config.yaml
n_layer: 9
d_model: 320
n_head: 5
n_kv_head: 5
head_dim: 64
d_mlp: 832
vocab_size: 6405
activation: "geglu"
norm: "rmsnorm"
norm_place: "pre"
norm_eps: 1e-05
positions: "rope"
rope_base: 10000.0
rope_fraction: 1.0
qk_norm: false
attn_scale: 0.125
bias: "none"
tie_embeddings: true
parallel_block: false
init: "orth"
init_std_qkv: 0.0277
init_std_o: 0.0343
init_std_up: 0.0396
init_std_down: 0.0396
optimizer: "muon_variant"
lr: 0.0107
lr_mult_o: 1.16
beta1: 0.95
lr_head: 0.00984
warmup_steps: 200
schedule: "wsd"
decay_fraction: 1.0
decay_shape: "sqrt"
final_lr_fraction: 0.0
batch_tokens: 65536
seq_len: 256
doc_mask: true
train_tokens: 292100000
steps: 4458
dataset: "wikipedia_en"
Each number is 128 + 24 x the weight over its row's rms, rounded and kept within 0 to 255. Layers, rows and columns count from 0. Numbers have three digits each. The size before them is the row's rms in percent of the matrix's.

# layer 3 attention query, 320x320, rms 0.0277, rows 81-253, columns 0-79
087:140098085149137100147115127126101100135137133135137134111102152106139142147163143145095152074140101143137115150146107155145160120156112117118112106097171154107175116113103133114119103151181111090127094113107124085146121101096131141142159156
088:177119141130108157154155111136110124083087130154114093136121130077093115170128148132100086127151163142117159126130161126108077166100102140112158109147111146159139099137126114073121164114118113119101112113171121155113130113151154132128128118
089:175105148105143113155126109084154158141089143116106109162154117150107135145102131130136157147137125122130129112162134131134121151156118144152123126111113107128116122125097116108137095140068120107130129115153123147134156143134109151113179140
096:139108126130150176110137121144074140129159126144123128126136145115085106156136181075114129133142134099127091095122128153157137126094121175094160140128129089138137116139133112130126146143162136126120147157155109169144135104147072139126113141
091:183133121145100118127154103124141124119115134120124135112115122136105091121165114144183168100180089113121111141106133140117164141160111140132142162114125129117133080176125128106123148108092116190151138158130103146119123172115127165122156146
096:068121137113187096122122104158146136144177113119139093118144123168139162060161138153122090097095174121155112132144124159145114110118090104104098157161119136148134122132120142137129140123153096198139094106159144126130138174150165102109137093
099:082119107079162095124122144161107101149142150150099125090120170152118150150117153152149131143155168083132152159141126161100152153133129119147114135125150133087128126143149081161124132171161086133109171126139094098158142127118123149163111107
095:166133119114173106121105110114122152120119107136110111115134132132136128114127123110151122113122069140174097149098131090143122142113089073113132138152144130154115145123155117108134125177142164161116079126127108135110087106151131136122170100
095:166137107136121130146148123131183128138150125119139143122108123162107130147132063073137141151126147146094136114131150157135132138147121138141076166094144133154103187103112109091154100087131100178109143166114103134139146126135094148135183162
101:073098126144129131131139151112152150190121197099103117134057111149183116088075087121092124126152131137133140146164113156150139087163121123132126130133125117147135067164122154119125155121141125174163127107137148117109137131120117144099168127
090:120091149117106141166162123139091148067139155137153140119126151123160190125179145182138132104166109080131079127119118171113135140125097110110141125128114186142104098118140153108111125134088116146090148131108116101148155120160123112087151120
091:138134141111134116132102104100102117106157148104112112115184148140113129170095132117155174076093173158107114136130101135117112112117139120165107113131121162130143081098120115148107090165137109132095111120104114124165100120133160138111124149
085:115187140100121172131102130144081152129157101142111133155134136140119099138087115127103124151154113131144102114135140152138125111139177134105126124158079129106100119113083118151107162178169139157135114122109136182148072128120122171107137103
093:095194101126081117109140131120150139134113103145178132155112123127151131105131138128151109117137163092119105146158147106133133118126090124153145140117139143155109154146138144163110153102125090113145142105120140089114101136134102135166168084
093:136160121167126112124096143088156117105152162136160153095139129115161137117093105110105111117141156142131145127117145138151117093118148166182081111154115095113144150156151109128091139106159103069150171112164150128122115136144144135125143129
046:204125121091110097146145128108114140133120114114145132128146135131109145178147111096154112152156105157159125136105137088156124110149100126156140103119098100130123098129118138179110116115130144123078093182121130118094170085114117086088072172
082:132152153126121130103119141104172166118144119152149148084129123137117141109151116128139122105097128111126175157132117141124112143140115117115153159126133132127157123137170149147116111126122150147162088118105172158102151119145128139150165077
073:108151098116106128153144142174151106090092112113143094105140144127179139144109096087122132149131139135119146132120162109107112150125110143114089120135136171114125119119106143138121134138092149156130115113128108083152094139079130142090145132
088:157092136143142140154120103091136082099097134154144164138118156107146140183149136149118148149125088145129146169141128146095115133081100140155125127133098132138123168163104083120147146143146144136114154150142115138175098121095120130105191146
080:148127153183135141118138114139083128121099164137081131100145115071139081163112168155134128097129178108119119157137121117105133137152106126155106131107111117164086122125157152169138117168117109107090150161116146135135131157104135161159155156
086:159153155091139125157135122140159121128126127108184106143126125171108152101137086105094119190121107126153146107108110087141118110126097088090128136140122100117139173127137133111179141086163109134125159132106071132176133165125188106108080162
083:131112132173154104089113090118118116122125141172172203130164158105128120134120134109094142154129151163103161111115110104155052102120127131128125144143115112115135116135135150115171160114142135117143115128118041157129123157138118155109143127
087:158119121137107139084134132170122058132127124112126087112107146134099134169112119095126135116160107148122101085123168147099160166125126126140144167084122158103135157100149189121150107112065097116148170135127142118145115140113178080106104145
085:151148134172125128143096129123114099130133110100141095130162140103190170106145141104107153112175114148137106138146143125156132085087105178119109124115189143152139114147170117103170143134152088085160145130118145158121148107101092105126103120
087:085121138076078102131163110160140133085134117124112121109087105104173104133121146141175123113130088140100152176112123110162162130162105121121116122167097067104135130123122128121130132149172104143115132144135155125134118145146171113134114127
089:176126154104101162138159113088154099107117143125110166158103102134141103172170105102161097181111155133152146110109134115163097161169174123124177099144078142104143186136137121070147127086125188107113107107130138150119139171140112145148131143
086:146146135098150148143121125104134132083122130172131135147150135127149107125147197155136098142141121133137150161105101153088082134148137114159110143130120122111072144154128164146155130135106145098078130159125099106102115163150128146080139123
087:142134121151194119121097156107111163148127122117155132119156142117114103134125109100077138151127119094129109107129110122054129141160146130101105129092134090125136109128110080132139106112148145056138139110163135150142117142172148163107138143
090:150113137130102123153133120130114135104107135160098120151088185116103090161124122162105118148112168108125134147121107111151127171159155120137165111136126139157127134155120141117165140141110124074125103113115074129135130132112151100113157120
078:114122149095101101105117117142136226135152120110142133133110098170099137090143165141183169125151195164114125125122152126105145170136102150143092128103124096123128107120109107139148133094095148153149100085114117086084155112132144141151134159
082:154141106092126098111156150128110119148142084100127129135128115117112141075107116152160144164129108136127138112118189098143148170096109095150126143155171147124120149147113135157148150144154113179140119134143125121093112117142085136128155143
090:107105158122145106155149099130148078122145116112136107119189189127122133141116139152117133167122101096133163107070091100089119092172152092126136109153147160134124127123108150116120146123134098162105100122162115132139109150142100128127099150
092:133169119102128103165164109082114128154141192167112164085107136140114113100159106093119123136146156118159145142124094138137224108138138137144119167157144128168111128101112127147099089117117091131124161061092143145096116081152109156145134124
093:189121155151118149143140091133171111139133140127112165144160125159114157159104134146165112119111146156109121101137105154116124116155127122141144134160128149167172129126124115134140127125109146133103089123128108124093115074149123083094113144
090:108107174132154122135117098111097097127123175129128102130110165096137155173109147116098149093131174111081110147115084130125154131125158160106128088129161151113174161181181101122164106122116117137175132124111117102127131115157162134122127141
093:139113153118114122124095150113131133143149119149135141114129119091152118162128140102128120094144087075123134176117147132086138157127084118120136162107168103106147115114117131098089110124133163154098128162114130104118143129085119152115099107
091:090146088136128113159120126157151202125114137118092096142134139110128116154077104093084109105131158125117141124109144125128079073141127127133107091116092082146150122114138141153124121152108124117104163130126112148121131101131159109156131090
092:164116111128134151105131158077126159136077119149150119179159152130100146129143148113153113171101133140098103147162120147109163097125154146114138143097102139162120130154115134130083097090159130138129125100134157124091109125115132143117131135
092:117117135169133147133130093126128142138123134130106109110133111177175186103138102115085121142127172138148108112154165135107115135055161100135154127167093129141091137167160142132112150112143150127098124079132132124157149127120161147121086159
096:112153124133122144161143132138140156194148104080117130084111092125132176104079106145123174136097132142117146134143160124169076110118124110099156156128082154149104126154116096141126162165150103147101120148111117149146132114068118114134126188
096:134140113139127115137100114109118136121108157138147119083124098128094126117091123113179147132120127145186105098124116144159143108121166137093124147162101145090124113123135127128118111122142119104142139117155090075108123124141162133093154185
088:133145134092119155115100151138146157095148141137138139112131142091150127106085108106143129147135092111125100138142134106110145147121093148148134122097142104098138148138130135134130112122134126129163146097129149119120118121117166123095147116
094:142162095138141120108125093129157093127100117131131174169090152144179110120149129170124165130129108160125110161149117107176080108117146121171128138143152086122110123111105129101097151131152138172136121106085117091079100145158089148145085145
093:107124101153155143115173102124153145154147161136165153129156069111088121151159142141077114161099127117138145107141146152120075120102099103103151146093116136148101128165117143152108131092164163135140116151114130145114124115149133106131160168
088:121123148101149154107150171110120161132115118106149151077092164138093163162090120117135105155129096166136107093080120134144153098140117129126089142095086143148111121132136158128153113138142119122146146126131130154166137117106098111094130138
098:161127137102104155093132150118126131134122136165109139174099148158117127133139117139151134153118114152154113163157100162128102114174139122118074128114130159138094147130129104130142089130167128075125124118154095124091139141104082113129131151
093:094155116107140107135160122177130111131154094113134135110080141105134131142191142127141141142122137106112136199107156165134143123151135081164137131152106141111143084134166123184058104120117085142133122135098121096098091105162102128106140134
091:142156111105097170142122122084137143124114102145073128108113178161160130144093087123159101126119148132123091122148104121125146147112144094108105144126157090151149133144122099145104143073097149183156144113115128120117134150115118091124113165
097:171118118107111149096114129116131160125102129155099164169140156126125136152142113122150126125157177165122110135118145128126134123141143084115145142107099122103117089171126125126114147112138135127135107114094099134107135132158112145138135164
090:127132106127101119121115156127095111146130133143129139203129110116095111125130109122097112086137117133126151144147112148089130121081092115124128147130128106126151153111108131110098149117137115112190099152094139094156123121112140150126132139
092:141121118119124146107116139136156142143165149181137124144119168165112136101097032152160091159093099166112095138117116157155090155147163092150104129138104093126151128097107140094130185104142118167117114106089101155118118135141110124122150138
091:112138122126156140176172144095115106141131129135149104127173144141115163093114081102170107137134121138122115143145140151096094128122150081133121100155136152111128158159117140124129134129142155149122156092140130128133120146135157120111097157
089:187123137123170142144099147112087108068127148109163165138091124144134090151117108151102131126139105128158113113112106162128125104107144121152117117125122120131122133152103138116171092160086140153091138139120137127171088157128150124134116130
094:076064114134151119127129119160098142171181129160182100124138122145114125106092153112151115134078130110179093114116112186135134126145127155120100086139134168140173091117106130126121114143113146099137164160151138099180124095114129129125122114
094:114130096151132107113147110088161125150125100108112115104103136139172170100125135112146130090112156137146121119104158151122137141133124144129151099113157192119125109125139146155153157161091130142157111067156167070093121132116128140116085126
093:122131135126133115100115140126091166157156140128135185164111137118136135169168141063150112088158122093115126166162119115161142138111131131155132128142092123091134082124119125135162117120117126085125104137174120108151116127143133139147166122
090:173113185145106136167131123127111109134109127148114131112122116207165142121151111109138095131077114107139126150157131125134132117149144104104106151164135119103111121094121117095083150085123149122121151175132173157151100136143158106138127104
097:120171146140125103143132137170141146107177143129167156109123096110105059185140143140134125097134165129072096131088113102114126101125137152143165137142098120111119158109140145141099125098156116135117148149119140079128145155097138113103130119
095:131124130097140112128105123122107144121080176110110150099136166147110091115128100130134150168141157123142146168187104097130102106113109118139092111146119128142115182136147138140103121147113178167126141085109116112161152119161152106108127092
091:134137109139113120134163128144086118038134166163099143111126137150096105114138119101149153162180124103110143085130136122127131124189146100124130109159100108110189111139155144140162148158093137130150126128122129109129121173117122109128152112
105:137137091126141138144158144141159086112116122134149108132138120125130119072155101129119152143099127126169097161154111124172140142152119107110149116158134133112122135152093146170200172140117104176124111136131114113124137170131170141097115136
097:172090122153120104143110166110139132141123153135156161132150104150162118125148157134127155145125141076151136127135159098160130062119147148161150079117136124158122105109128137101096105133117111131161122126151094119120106122096123138169155091
101:121121122100145147155130151121089155148099114141174156153138150105107129179111151132112117172134120136107132116096141122124162137132114143126087075141144128151148103137092141129144140119098123107144110115095144117177125142130158147133125112
104:113159176166126121133099171142146122076134125145151147097146136165113128164155091151141139140159109126149133122091133154135169109144123166071147104185097120148136135153140109090141131176114096121164113130131097108143135129156104114145114142
097:177087158143112179106086119168132141086167112119077147136148147063127134115126117143170124132144159160153095115151141097116117103112097136148102108125164153139095138122086124091155140126073116117143140154122111067112133192143107109089086131
092:160141085126119110117134126104122144113110091142102091119123111118123107113165134105146164126105094133119111117091120135116176126110167148147118113148123133100114113135128139113139107125119100157103137129112182125130090121142120132078121079
104:091134128159122094147124136124148160134136092118117139130194143146173045129128119102135132142140154155104163136134154102159165131120116109138125103121144157130130059138134132087122158124123115144129153085157130130128112137151133079178145132
100:121106138121129108106152168145130131115145155148160159164140085089119126107085118110140101116132152127148142116156131114132136126143116125123138145157160123115120134134101106122135107113149106134144144133107140150136090103146121154196141184
102:092096155123119144134146138153122123124145117084157100131142116131139131144136110092082096150143091141109123122143158148150127115137137130149091097145148135148141122088188166098122125098131192154116148106111134127167158123104127127101103132
094:147137133101101129152127121132121149127138129154136131105168112087114091092097153142140118143137136135163106109141075144174092079129122082147091092144109135094162119132142099089125153130168124133114130113071119112106144121161091118119127127
091:137153165146150135119143129107137121145138096132141159150097148150114132154122160136120132095108127124086097101150173177101119125123127100141189148166116166115129164103107126141166147144122136097147117111141131096171119078147095169164182142
093:144152114102098087115100153161112132167079135132132145114149102130115113104158126179116128135114153099114093064127113112112135125106126165107104137143172127118108160130121117103123127107148170116124143141177088134119130087114111137095128119
101:122116171138153145103131130127151141146145128162116149159138138084168114170100084154107124132117114099124133089111094162145140137101102150084129112077098097192125134103155104153115109084156112135119107096123152177099129081117134140158126153
097:171132109113185112161144120077135134106076140140138133140120129149123127133124084133140122077127136104137148123101111156114110119099079120142112132105164146192101083108122140124129122120185121123141155111137149140131157096135081099085086116
093:110064151103083173132124122142105157145138137121149126148121137143090101145150160156112120114103166152133073139137139111146102094154124166107149109111158135119116139110105131117143139113146150154146133134139064107126128106176111148132131125
097:139094135137130082118116138132118153140102108123142149159156141124094082147072124081112139174049110118098159129113101164109109110127146163142154130091136132111134166136125096106134078095151083152156102150145112140147113165107110093106082161
098:139137075113115111139142095188086127170088103136099124123158166105104133152140130153088134154122138110115131130135109154117067131115145100150114132095128130143171111102105122142124039176160115121118122117164112139115104158114178162150115125
098:101164143142089109098153125169110153120128134148100110168150153088116105144185105114164108139146185131144132116149125134094087150165096151132102135099159166140119135139123116105106128158160142113119145117134121153111125111130146084140118146
096:141128116161060129149119136126110124136100143118145137133093137133103133085153149118135164103121145129113144099130121077098154103136155123132116145135128155159168165125140101159116106109143100145138158129118144093100135131142130107129152113
083:100125107086125137136110125128084176136104154147137122098110141086111170104172160104158141181099112105119110130104116123120127146138152101102099159158130115136151127096134164120131173119171142084100081153132130105156116167160148132097086085
080:122099082100125108076115163118133130129128166125126134128164116151076099157094130155167138129101102123111130152165158134091140140136123099165110149145093103101130110141134147079141102112134072074110132143084127165124103087137166129121151124
087:154170131122137141089105155131117137102135129136115137139172125141074101146153190103092154112145081090120097153088147133116122115161146097083141100098168137142137100166121119140150098161141099170165093170136133157136121127092148138178114123
085:156134183116150153105141114073125100136154091153134133149099121118065145118147146117167140123145102136140147132162106099150071112146170139145097146157127129130155152144164118107146121158151135097131114130208174166144149159113114124141115102
086:144150126109146135122113158141139139129115145119123146147119142129140116129120149096187112114135136153169124132145157117078136121121140115062105106143186155114174159148139185119142149138109159132142099156111115131150161141156110109143098092
087:101125096114118118118125144164149164104121143123133161111153102152139094173132127135128114130140108116138143123134136128098158126149100117128125110152160121130116170090182121133117071119187140119117114132112097153163128133144160131170092137
100:135174086093164121135121093147094156144084106113155107120145132077147096160167146150129138189158163122130134094128133115114120122150161117142137100113121101110144139112158143126128128147113150131156118155134134125162075169129140066099142133
086:173128131119140089106146164151132095127127102122093147103125110097162146149130066134122107142100157144087110125133129161103110136135128150151131170123099132146171153127111096180150144107132124134108178119131110144159110146127135134133113109
088:124126130142134137089175125127143152154118144124154106122131098144140121116180146098132135120137125169074111145147132129094110164118120132117132141141104107153090140111150096151134098082137113140137143119124151137142113124066119129176139106
094:119139174109135128107112095154085123097092130118098117116144101159102136133144132142104134141160129165105055084112098152104151185090112146115115117148109138114148090077149132144148074158108135123094149131130117137087137095129096106104112142
098:105102094148180148109136096103089129143130152136152120134171117154141144138102091173108146149157150122132110142087098134152103126113115131099126134118116141114132166093130151124088149092120124129154151116146120102120097146141118106083186099
094:137137110120114094131129123203155125095130089142079122118164147123144102141145155127077104162081104104110118105176142101174119160143102109129160116117141114166110140163129132133136106152142143133119153141090159144181112133146163117116100122
098:161176126123160121147113121128169170122148130103147127142129129115146158140103135072127078159117149130150104079111162108131119109160123186110115092112173142130147101119132102082169140118146155157179100108118135182144162143162122140135131176
093:189143121110139126087140113171136143105141098087090129133114160128100134152130121150106124124149105107074151154109102152142117093169124137144126130141124165135142121124102124091083127114140106130125083147168094093127097121089123107108159134
099:117167109114112149110101147132165128155126115100143126163127109101135124109119120153130127131075107155114112206103155146124155150091108134125174161112176139108084179140102113139104115123150129107147140122166138116108118140122156125149172117
101:157124154140129127133118103167128114144163104116136144155172108090095155090122131132078102093122100104139154159149099124118076134142101186154110133112138145131162151123096126142169164095152146076115107172141147129159063128137135137145151103
090:085119104114146148142132138141120171134147121126128103086129145116127189108120087139141116153155165129118140110133122166114152129126136086148114112122149142123097109157142125128146224125123131164120152107108094093084142140164115185125113175
098:127113147139153160160160145149135103143138130166125138121129149172101116098109121111143133142180117147149135099123082126174139122132133123105095132120091110172128123131142123139158068141124126127101120148138106108079149125106148183134112117
098:150134153101123124129103126134155135124135059110106090128083170148145156122056117156122121136155125149120097112129130132127148135094130157127073135161150110153121145087153075119168157134168120126106159119148144156114168148093105091093117137
098:129176129152128155119160117128148155157119130133114124117124100136106142095131126138128090114119134175144133168111128165119155117115112140107122114134127120104135112137122147159140158147117091105143130114131130130107075136125099160138185138
100:133095168121179103138148139149145140131104111127142167133124120119136111154140130167150134117141132128106127131158132137128085134150130130092063127143114167120133136116155073105084149086105158123091115121139123132144151141135121150120133135
099:148098129150107156115131155144132141192158113161124127138107105066079121124101119097165104097107113127139155130111129145132113104194123101082103110111140140147069101106110138103127138122108146135113117115127091126118143171095092102158182111
100:101105128120120142163101155086128114117128114150136164136110162114138133104126107080140156124132111114080116104162117182176158117185099160132135079151151118125132120109085123121146101112116141142132156127127111115193177077146137164097154144
099:078121144080182106131103123147114143154153154106079142117155120135102126165121143152093164101111135106129152133123121126124145168126186111121124115120158121149120184133118113173140085104166120129134136119113084189142116115093183134130092082
099:105124123108105124142107111159139158152134135124132106098137081134132092080135157165186139100129138147111159103147139112152124116119150145147122121092148129156119138126110137102108103113112126119113111146124139090104116124115122132099159091
093:144105156127121101154131155114124169165142094115118127161116125142113152148133077129124102128113104140137100158144106097092136113125115146157084137082128113112157141147149165097111116149157136124088127128066076128109110098135185159141150143
094:136149096146154142157125169124125127171103175096143100131157107122139130144097134133129133175137126134134123148133153110137118095103130129087132120178114157114111114144095169114172114139099148136110132122097141146134088128123113172137097174
098:148125117145113146149128191136109121123173160154138103140157112135103117124170155111105155125121158139118116100096116113122162100126111099109110130084120123109166099094110123134185152191102137152161140103083174114125151101109150120118098124
093:120147175146141124139139155160174111072134107153134124139122186166127097139125101075137120127142160093127122149156098107161118087126152089138191141172113147135127137126106076132157152131078159141129128109104152101113135124128147088159121096
099:115128149141125123174149108114139129105147180117088154137138131132121140145107200136177147119134123133131111137109139160072128158179122139155114111108128109142074121107116139141145143123119145089106102107128184081149080130125155136118118111
098:107117136105086129108122110102187133120097131117121100129075133098069150103107137100154136166109135144140126156102119080145183193115134137182137146086132128127135105129140171139138100089127131128137133143120099125113102120118135103149119082
101:088158140144154109106137121074096146111112087118139138149119135138115117120112177134104154152153135105136143126095130107107172125130120088115120128128136153129117130147113111131117129120141116107135196122155095110121139167133099099148105130
113:092122154156117107103108122104118124105100178118153143156150099127104129106127120115136102139113093126145088115137135113134122112087183130155136158113136123132151093145097136123123125134107102118130094134088136128128121092139143162099122128
098:116172117121152107146134121158111177132143113130095165087122144179110140058136112116116118152123147125129191115124136128122115132143170132146134168139151131112123103129104127113144169129095064157172128155115113129094121105128106123110127082
103:111176167148142123118108108116137119140156146127140144137137101094172166113116104178105105117148128137140134123127126130122114089094087119151117137095111136141131113125135129131152108152144107171141112124145092113145117119111105157143164161
099:145141128166146176121131135073128155117076141097084136128131143146115091151151093122130141117143102104074110165122114113177149120161050099130147139111086134171157175097174090133109099142127129115120131116151127104153144157148134140122096093
096:141090142098084143145201129103130089139120145108141151104132094091162122170141148154137113151147139149160133140156114108136123139167131132072172080144102125108133118097117143127147109098154069061083093171152115141182141150157156096165139105
098:089090124135130155154159120128114135128169141120164142127086157102098067176143150134145128132133148113123131140127136111112131162143119146163132086125122145133127109102125160137121127141153168112104125101149126076089145108103158145143115101
103:119124142151113128145123147137130122137150109151109138116113130136088120125146166127111135143133180099144155105129124147127142121152196174110144097128102174133125140147104190171098137129148115138118107121135125119120149142142159156128103144
109:068143155151151123107107088129110127157138102127168116134137130101106116096090090106129110136126149124119138150127102125142115091105088099135107113138133123127088054155109125133116148142118157148114159116125080154133133134136103096127130097
106:079106134106130140118109150152087142099164127082158129156094133130180146113150108152181139165126101127135120119143087173155123175178141154137136117139102140173106126121095130120123135160069099199098142159137141132083142098118145110124115119
098:086124135138150119170152094096162122079099094142114085143187115107108152153080095143133122133168172140118113130156118147157153119116124139116103128112119108129160124160096150099149121123091148123132101144171125105137126164147142111120116098
111:167116115168133135103179128118155114125125132164165157100144117067119114139154146143115124104164127091088153118089141093142124124197136121107126140107104148095157109089109128132093131161112157136138113118115139140142115132149095165130126130
109:144131129169135152116162124123135116165114118133083137111189116151141139118118094151129121139129166115132136117149174115112117095132146091139139092127133148149138128116112156145148157150138120172133114124122119154120093107154122129141100127
111:132118147126137093143127114132131094116093096154097107113115137121164138135088105094157109113135136123151122120133144090155121146141160110144145123107112137116128102116094110159118119128114091102096087093102128103133091109155166074114119145
104:133170154078115131114094144137130111116178141148129094139125150113118124154137102114118111148140099119138128105084098108125139121142135120116131145142092109122113131113113110132117145122124147127119126137122104098120128086144159135168152148
109:110095131135130127125124120124152086125090079105073149170119112118116126110093124126141139178150101109095112086162139118129127124065096121094141066139137125103169168110080117126141144111097126149153126141140137169131127113165105087115128136
110:150171089161132131133140112119144117095106150110132077094124136096069098135133092096114106104128115119104100116127150172132132138097171120145130129091138110128105123122125094140151116106120128120119118095076139122142131100096158124133134120
119:165093144136121120132131137119137132116149139167141095119110160169108110138156160126135154124105091130122103162125145097123121114129117148128104124144078086126178135081108148142142153140111097111133102193125105161150155061101150171071095144
114:110152098153115108121121070102110159144156120124145169153133199134130144099114151141102090173136109183100146075122109110122138155113148175116143128125156113128123144105090136098147103125114144138125093152126127147153113116134138163107130117
108:106121129110083116133122101128077073130120115130138113162124134111147162155086088147126115164113106108131111119152099135147134112139128155136133163061136140154115089102130104176155136153132110108106147126112114137136144122087139126129162125
107:132151114127083082110174143127120085110127159116145113142155107177072103108189124102145088155165108137156125136176142110158150086111106161120147084105119119110112131151118121151156156115110157133160122123114125148142129117102107138133159127
109:147129107146103107148146127161122130106136132124072179151179150130117166160143088150128150109109106097146131163150135147128154120185127112191134109125118120124170103122171097131140156136126131102105124153141125118119144145124107128139096123
114:174095114151140161121160178123089110131184090117101107120101113157092125116134170107128087129147087125118096127095123128120109136100127081122098124114114096101097144156150117109102106133096134134141129135159094135100092118161103156151133132
105:139116155073171163143157213105131117140126142126098105123169090131153124084106144129125129138084162119113124140134160119076128159150135174143136101136134159138121137138111153113078155150130163106121141090121100108155144087134152182137158125
104:145095152146132119089102116120164147141145181130157163137121160106133112110158106126130120147155147115143138147087110181127142118149162117150178173101085146106105132114099124098151147124098135132129092152133137139143105106108135093110098150
108:085094115137148121168110110133150104130121096171086143144162127129147124116149142100131116071095117153154185088120121096105110097135112126104130144155125127091083144113147116137128115154123117125121048131170097132144125111174113141168147152
117:113135139139124102124169110180093119076107144084156165141108126136108134137152127129129138135148100166093095122111143113090143138127113135122133137136125112110143136130138131121151138164108065119158118161144120125158109184115147147144128120
109:100136147113172113099142156136113130106087159123116167127137164140139139115120137144169147159101106102127126125095118124117149160123086116146136142149135122128133132174150089138125118152139153163138088157157145127145120095118115131167134131
113:139182143130115149145107149146128091154123193125137101161144174129144110142117082157120167124136111123137126110129099173172145169116137144159189129131149151125118129110149117113095132138134146141083085111162106130107139098119126122097119092
111:163101142185102113163100122161139107128099115112146106112114173123106116137120144161118111145119084106169122142146154148148142146122098135132108133161140072126137147123133161137138075138135129124113169109125120093106113104111116132157119144
115:101147119084132116126181127105099149113094087141154117124166108118126154119106150124147136118147161151115132119164123127121152098123082125174124160129117134135146148087113171132107113159105121121160130132094128118162095119120134141109111101
108:111129156113115167111156131144141146135133164108142153104131119144121114155156118139079159076159124145160129106136147138092145113114140145164124153120123131095135112170127121116121090110117090130108184140114117125162111146131151122127114127
109:124165097131137154147138139132136115145103082128118149084073149147137135110134116113148146121129127163107111154134130145121117108115143143122142133146093111109129082154122078127173131137071123141138178135120116099090117117065100146103122129
088:144105134124132110159099148090118123095156112165108086093143107122130114114129102134135154136160140152101135114109165147129111117136129083142134079146090144140117128131132132112147135140123081132107152127126115135144116121088154099119149164
089:085152147100099096124102121135152126093183139102125137130152132169105138097120116090136112146168117115137119096160116140154119121130119143138127127125103141120105091152134146135192097111099132154150139112098170138097109126123083078161145087
095:143088154170135130163103124144138123085099133147131122173127147088107116165100132146101166146131142120114081146057134137133114160090124172143104151155114142140114128157085128154084118211109107131142126119128138120112132144129133132163147182
091:123100111164197157149100082116146132128117130144162172141169146154191142157175190131171142105080107094116126113080097156105138134116104100148137140138166105161128147116140139128110118116146151144157143126196107124140158130122132152135130156
097:156127129110168138153110104151139150118107112154135075125117134115137144107092105130093109116158125122131104116148142071154108166137132086116133111122129122133099118124153129094146118143162150143126137064130142127098130136135094112150116101
089:140096059153152167135136135126088104088099121097127091144112117110142129080124077123098116136129115131150137108130118122131095149079163152120078164162155115119143111158172111117150139174153153118118117125114153091140117139166161141089085121
093:100098095150132148135151146117106119096135173076124142144127111124127103143124146171108119138133091170128104134098151156159147173089084134109117093115125164132131128138128151126123093135126097142132129173090072102125126115143146133164135099
102:160111165116090115131168144103116117128157116120110154152153129153136138152104071109148103125135166169144127109099131140130134146109145105144159153124129128181114129125127136109143110164105117144103141119156108133115120116150109148177112139
103:085152153116110145135134114122075132135088083118185152137161107179116099181147099078137129125103137119147103120149150119173128107125119140099115089127161122180141133167149092118146104124099131088105103146169101109112112124123111114113083122
102:100133150129118117150119139149124099122112148158132123089116193140151134133104136094113146127182091109125111142138133157109117164122142129113156115147135137147135127116144151117096120111104089142110158113121102091102133099138167156128144151
101:120125094144137111117149139113142131156161124158131107127102140144131110127145081110140127129143150130138156136131131144143104128159123114099119150144120117112134175120082112139136099185162162114072138135119120069200130108135084122132115187
102:125095138149116153121129134129132117140137097167150120124112166170118120140140164117100158093098081132139122133112095144112119194123183101127127102127132098147150142100134183102133172123153128111104149128134084096110115144140123135171120145
105:178138122151109161108141134124132112124141178130139152090125126154080115095154173109119112102141120120089146121074111151106091132142102142096156106157117084081138136070133144128128124100105146172086125147134103136140138114184186133135131119
112:139143126089157099165136121121129169137121110146135130129154110163168078127105126124151141098138080109123144131146111089130144113149211099098130087099135137137128144134155114170130129101122128149151111094154091110153123137109138119124123093
107:131112096105132108114145126154132101122124169093089157133130086106095140141123113132108149155148119165076138128106174109124139139124156127093154088126164133140142110140130125081098095118135127119110076110106141156120133128129117105121164151
108:163105139128094114131128109138143127128108106139113142165164118102123105156127118158080121122132124115108088134162108130124110135141134099116130136172118116123127138106174106122155136111119105083090150112163129112133152167112102132086087119
100:128117102181140145149154124162155087173092162115160106109109147135111092132132132143114124132102101106071122114152119151132114178143157125143112147117131121157116152101099145114139132132173123103118111143168106114103144160090103113104162141
108:138075147102117122144156124125146106137101134084103122143127145114103102137127092147146115132163136098120180122101109180167139162148122134111124115118138164113139129128134125120136149146105120144119130131107096095140141146106100145072102123
110:139128110164133125147141127151134130176138137095100122095142137083130140117125173120105116137172086103119183085129140122121108130081092126134118106090088149151125163121172162140109128145102056113124105118106122087122157135142143126158087131
112:125124162092136102175141134133139166144139165086148095158138142127109128118084138126103164120094130148141112120109147123101109108156110129122136101135123129067110081122117134154140116144153168106091145146121160125093121132185140140158156146
114:137134117129094134118117090120112153114168148060120119119158106178125145086110139163151140149102115145135077126105136132128153096155105102126108134123128136145120099179116147161171154153131117146095117127175119148116122129125105136154126218
115:140093112182136115122145163160104124115124083111101164130124133125110132132183144130065129167137126143151150095108130131171168144136145089150122155168111150108105131119165147176137122153121103128141141072109155134155142118134123120105136121
104:148116125175145121132137132129101159135144155104148119140149107130100114112131153153079158190133114093157090136127108154137131132119090153090132128120082169167101084152134112110127157113116144168106121112115147125134133134157119095169140132
106:152131109160126102080132097168137157173120141105107106142123121149152126111105111154140078093120181140143123145115104158133099129127102136126133124130135143114169161118114140135101137106112140160132085131117124142158133139099170158174139125
109:086189143125122130110113121101130157122126114085104147100137149103142083155096098162069147094112151166180163141140151122132147124101120089083156104168159169173146135146121110132099144117130126103124109110106120090149126121088154125126130112
114:108129160115101101150104102138106123146164147100147125098120125094107117100102141133143086116106137135127120074127142138066095128168120125141134109149126140147133084119113123101100112112146130112136101096132107096124118081136111159095149116
103:145155137142132105152164156150101137102136135100140099112132134105140110082107118167132122148136114118121143131151148131133127140131126177110172162153141152128101137187132142110100098106135089128153146115163169086137132150123081112102097138
112:108136143167176112104114116106090134074096120129128098148107128130094123132144193140117100111124126108107133117119122106132117127123149138198110132146104149120185125110158132169117167179128127076116149139146146114101095100150162130147134139
104:078133149122122131106124138125105124157121138146158112137115110134104112149148122159120155128129136102128115175097105132131094167135085115117102168129129162113175108140117120141113130151096092094141063111136123160141117115112107115134135128
113:125103108141143194097116078123104148115133135105104172125103138151081124127119146127150115109101156144124112129146135136137141145091115121104167141174136147131099127136184113124122177116111113105079104163047157111105141120097120185150108108